config.toml
n_layer = 26
n_head = 6
d_mlp = 960
parallel_block = false
decay_fraction = 0.741
Each number is 500 + 25 x the weight over its row's rms, rounded and kept within 0 to 999. Layers, rows and columns count from 0. Numbers have three digits each. The size before them is the row's rms in percent of the matrix's.

# layer 17 MLP up, 960x192, rms 0.0741, rows 385-399, columns 96-191
101:537519506470522494529481505502495485493482496485519470493509505501519501485511519507488545475503487518477510489503505513473491467546523491510512506464489520450508519465499486521479514467513547479486557521468469506471473481518497507509500475458529494476553557457477531493520492483521478555
097:534484476508456497539547515476488511511508511503526516499507490559478507494481519485457481515504487489495516479436507517478502497532530526500503474495491504531471518468449519483475497511519513487530514501500497464493554476550485562501486514526489472484537526506511505514528522489468492483
102:501510513493478511521511532519478522439525495521500527520514499547531489519513513487489526468517483555477472476505502474495490467492454522527503504480503509538549527487482427503526525496477506479504476439528528450497536492547490485491502438489511485497474536528466465484475501461509533497
103:467521496539451513491516483504519485505498500477503545537514602523510486427503486571503509534539500493479515488545481450529526531471512477529508501472486515500498486479455510491488479469470504511510513493485472488518488493486495492512491524439472473452505493519528490486535501516459541483
089:543447495509504497476529513478507489522483505509521508523495557483557546477441461468464543499500511488488486464504473444476505494529497504495476455479522479462536503476508496493489501508515519520505525471453512496431501542488467507535474477460491464491493528499457541516511478524531507511
106:540422501489524523510458536503486512483526505452518472506518503490571478479524488545486532455552556488462509486516486533507496498483469494488488503498488512487558502508480450508474489517495533516492459478508493504508522524499479516527491505493505480544469504512470532488490485521487510502
098:502526505464520510517517492526476496468523475491513515534508485540515508543476522527533515509538534537489494487484484464486475542507501492534486460516491495522506528478468526525466505491501501490471552500509459494506478474453494502522511547501529531523496498501497476496501463511508516483
105:520502540504513474491491491485471497495470502520527521463498495512545520514506519516488497525491461530490520515429491504476434496510499517547482483472452485515513509506485525502507529502517513529421486538506441510465519508520471512532489522445476472453502492501483506477472441501494485471
099:500485462507490480475513519497476495468486537459500529492502547507520505477517516555503540476540505495527471504523481502495473506505465476523497508514523479490524495505534461509513511453542489472485556538529500488507481524497524508486507497511502503511474528474483554529501501492492541496
101:476497499523503476493517518502478483537503493515522491515518508520514491552521475503494500495486462536538494503502491468478510523484480492486496484504536499509527502480494439484442468518471490525475506468505512422475524456508492504479510450512500463493509510516487495498499444497530493479
092:482489504504506537508508453468483469486470550492510530494462551511518476443479527501497527515512520563486520487483496506518457492515573521527521507502492502489486487472520483488508471502502510502514538506525459512493517503472452504507485518472554488519473478478490506505569514521519522494
096:540507490479502518519517497515516511495529528496505527468507517509511518467513475501496551530489476498493508532503501494490465546511494499509507517499543476499552469508498489518479469513499525455495484475468512464464501517483520458495533507515491487495517506460517510450559495535496512514
100:552509510484436475490528460501524509527518501502509498510546549543506468454509486551485512491483524503518483561524521518510514517535499455543540474479533508509493437522450460502496471497530489558527511480496470503537497456496522483478494511481491493498509484504525482505463459503517513479
102:507494503470517498518513492486482521510543522510510483494519527511500448496501501528514527520533562476517476539442489444467484474454480541512462498505492527501498441522505507521489495509486519541466484466491489499507471527483510492454489540467474502477478517445455529542512483484472475507
098:541465530470510485501519506476525531467520493506516529528542497490464512518534484526530475500484513498526487478484528488466465500454494513489502508479484473517502475501455466507547535509494516479479486510476538495513460459530501559513511480503447512500511492513511516499503515466475467451
# layer 17 MLP down (transposed), 960x192, rms 0.0694, rows 385-398, columns 96-191
108:527551519473480518484467525478524496467507504501526475510489498500504496505514503492494508495572492546546487559521512466468470475493485499512470493478496466473514523487500501495503497532541486474490507501471484516470485528498486514527548506510536455477543505510495505486481472520511496436
098:510493489537465511471439509524518443520472456517513505513477509484510498531440459520487516527481538528452514520566508489534506541518466525479485482528513497466502469506487498510504484526542534503481502543498514510458486495541494477474475511474471509522470531517520493517523514554505498459
099:457446482502502563552527474501504537543471501474520471479462504553490507473504518534540467481516505524553483496489511520500494528524480521479528477526504498495506494482533499533501506550551493482516544490519495499508516460532499523529472483484478526504472547503455493524486500462498479502
100:505484478502487521493485516507473487532517462533504478488468458443513543526465536450549525531496503473531479553492523556508475518475477466523476499498495470520488514533486510482456532483520463484486504501517494522500520485547461511514495461529543491554472515512511530528488508459489504447
087:504538502484492499531506496465488501515511509508472481504529530494467468499514508509512484548477449540510486543521516504502553493459531530487560513545511485513478501505487502424482472517461482464472518528497536500532458533511530527467522501560503536513463489488524509465518496496519491482
101:455514473506533538520458479526519496508485484495495517495503471497491500544470532493529472519523512487488485481514467503509521510481484545520504473533485461487487498582530511487509518515507499504511490499477468485498547516530503508489482494539478458534441513491528454512528496480503482534
098:480513530554481492502465498459498542507514559489500525495455480473512509512484459498539512494483456467501500507492470522533478515512477509454528518498480518470502508463520517458513540467501536508507521512545525460532517532529498507494458466506458479496485518496495498519472501475511489518
101:476542498494505481476527477481494470505488551500542506529538475504483459510516489485545473460496508478501484506473477497482503498501504458510465529499508440524500466497499549504545519555536493504499481536457508522562469470493521442563486507518491509488526473479499516502498526535508507464
098:464505519481521491532490513519561499498545491498469510480445488492487454513522533451489491502500515509487536494521519509486528463507534517500497485506488503505508526514520498482507468532523455494530483512502477525551506497483468490493450485518538489517532532506559458503502479445510481502
100:504531507479470503505522480490462554462511528523485473477549476475490492532447478502466461499446506529526498492557533514541478502486486551491524438474493525485534479539508485477512491474504484505500519516514508490514510534496523483473469535517491471514467486520484469481488551512488517469
088:497559464516512499523524510518515563511496472505473474480540487491540488520495525477518460503465492476528535518466525511527487483486505477432476461512518494468485518503501513505507470497486509510493476515489538446496482482485553540483518495473498473505493492476514508532473499505468485515
097:494516535529520430435498539447501498550483516501514495494500502499497466575447511483465529484484523477523478509506503482498496507518548507519491487507445490485486543494531512498534472472520515518497515506479506522518495517497481462468491517551493515488514523494508489513525469517520540514
099:510500478474473557491478525468506512471506505499533473496502484512526491485472512473535511474484509504542511484494469444485487494496501524499481493538514540505501508510569492499473537512487507463467427473470529526454525536485499492516517451498479524510449537503470504521492525517493486479
104:491559471531518513477538491482529555503487505499501499452510509473485514499509530452483503491462490499490454496479484544532468469545520545503457497514507485470504518518490488475524500512509557495517506461512550485501490438520521479552498488486495527486518520472501502521533501531485482486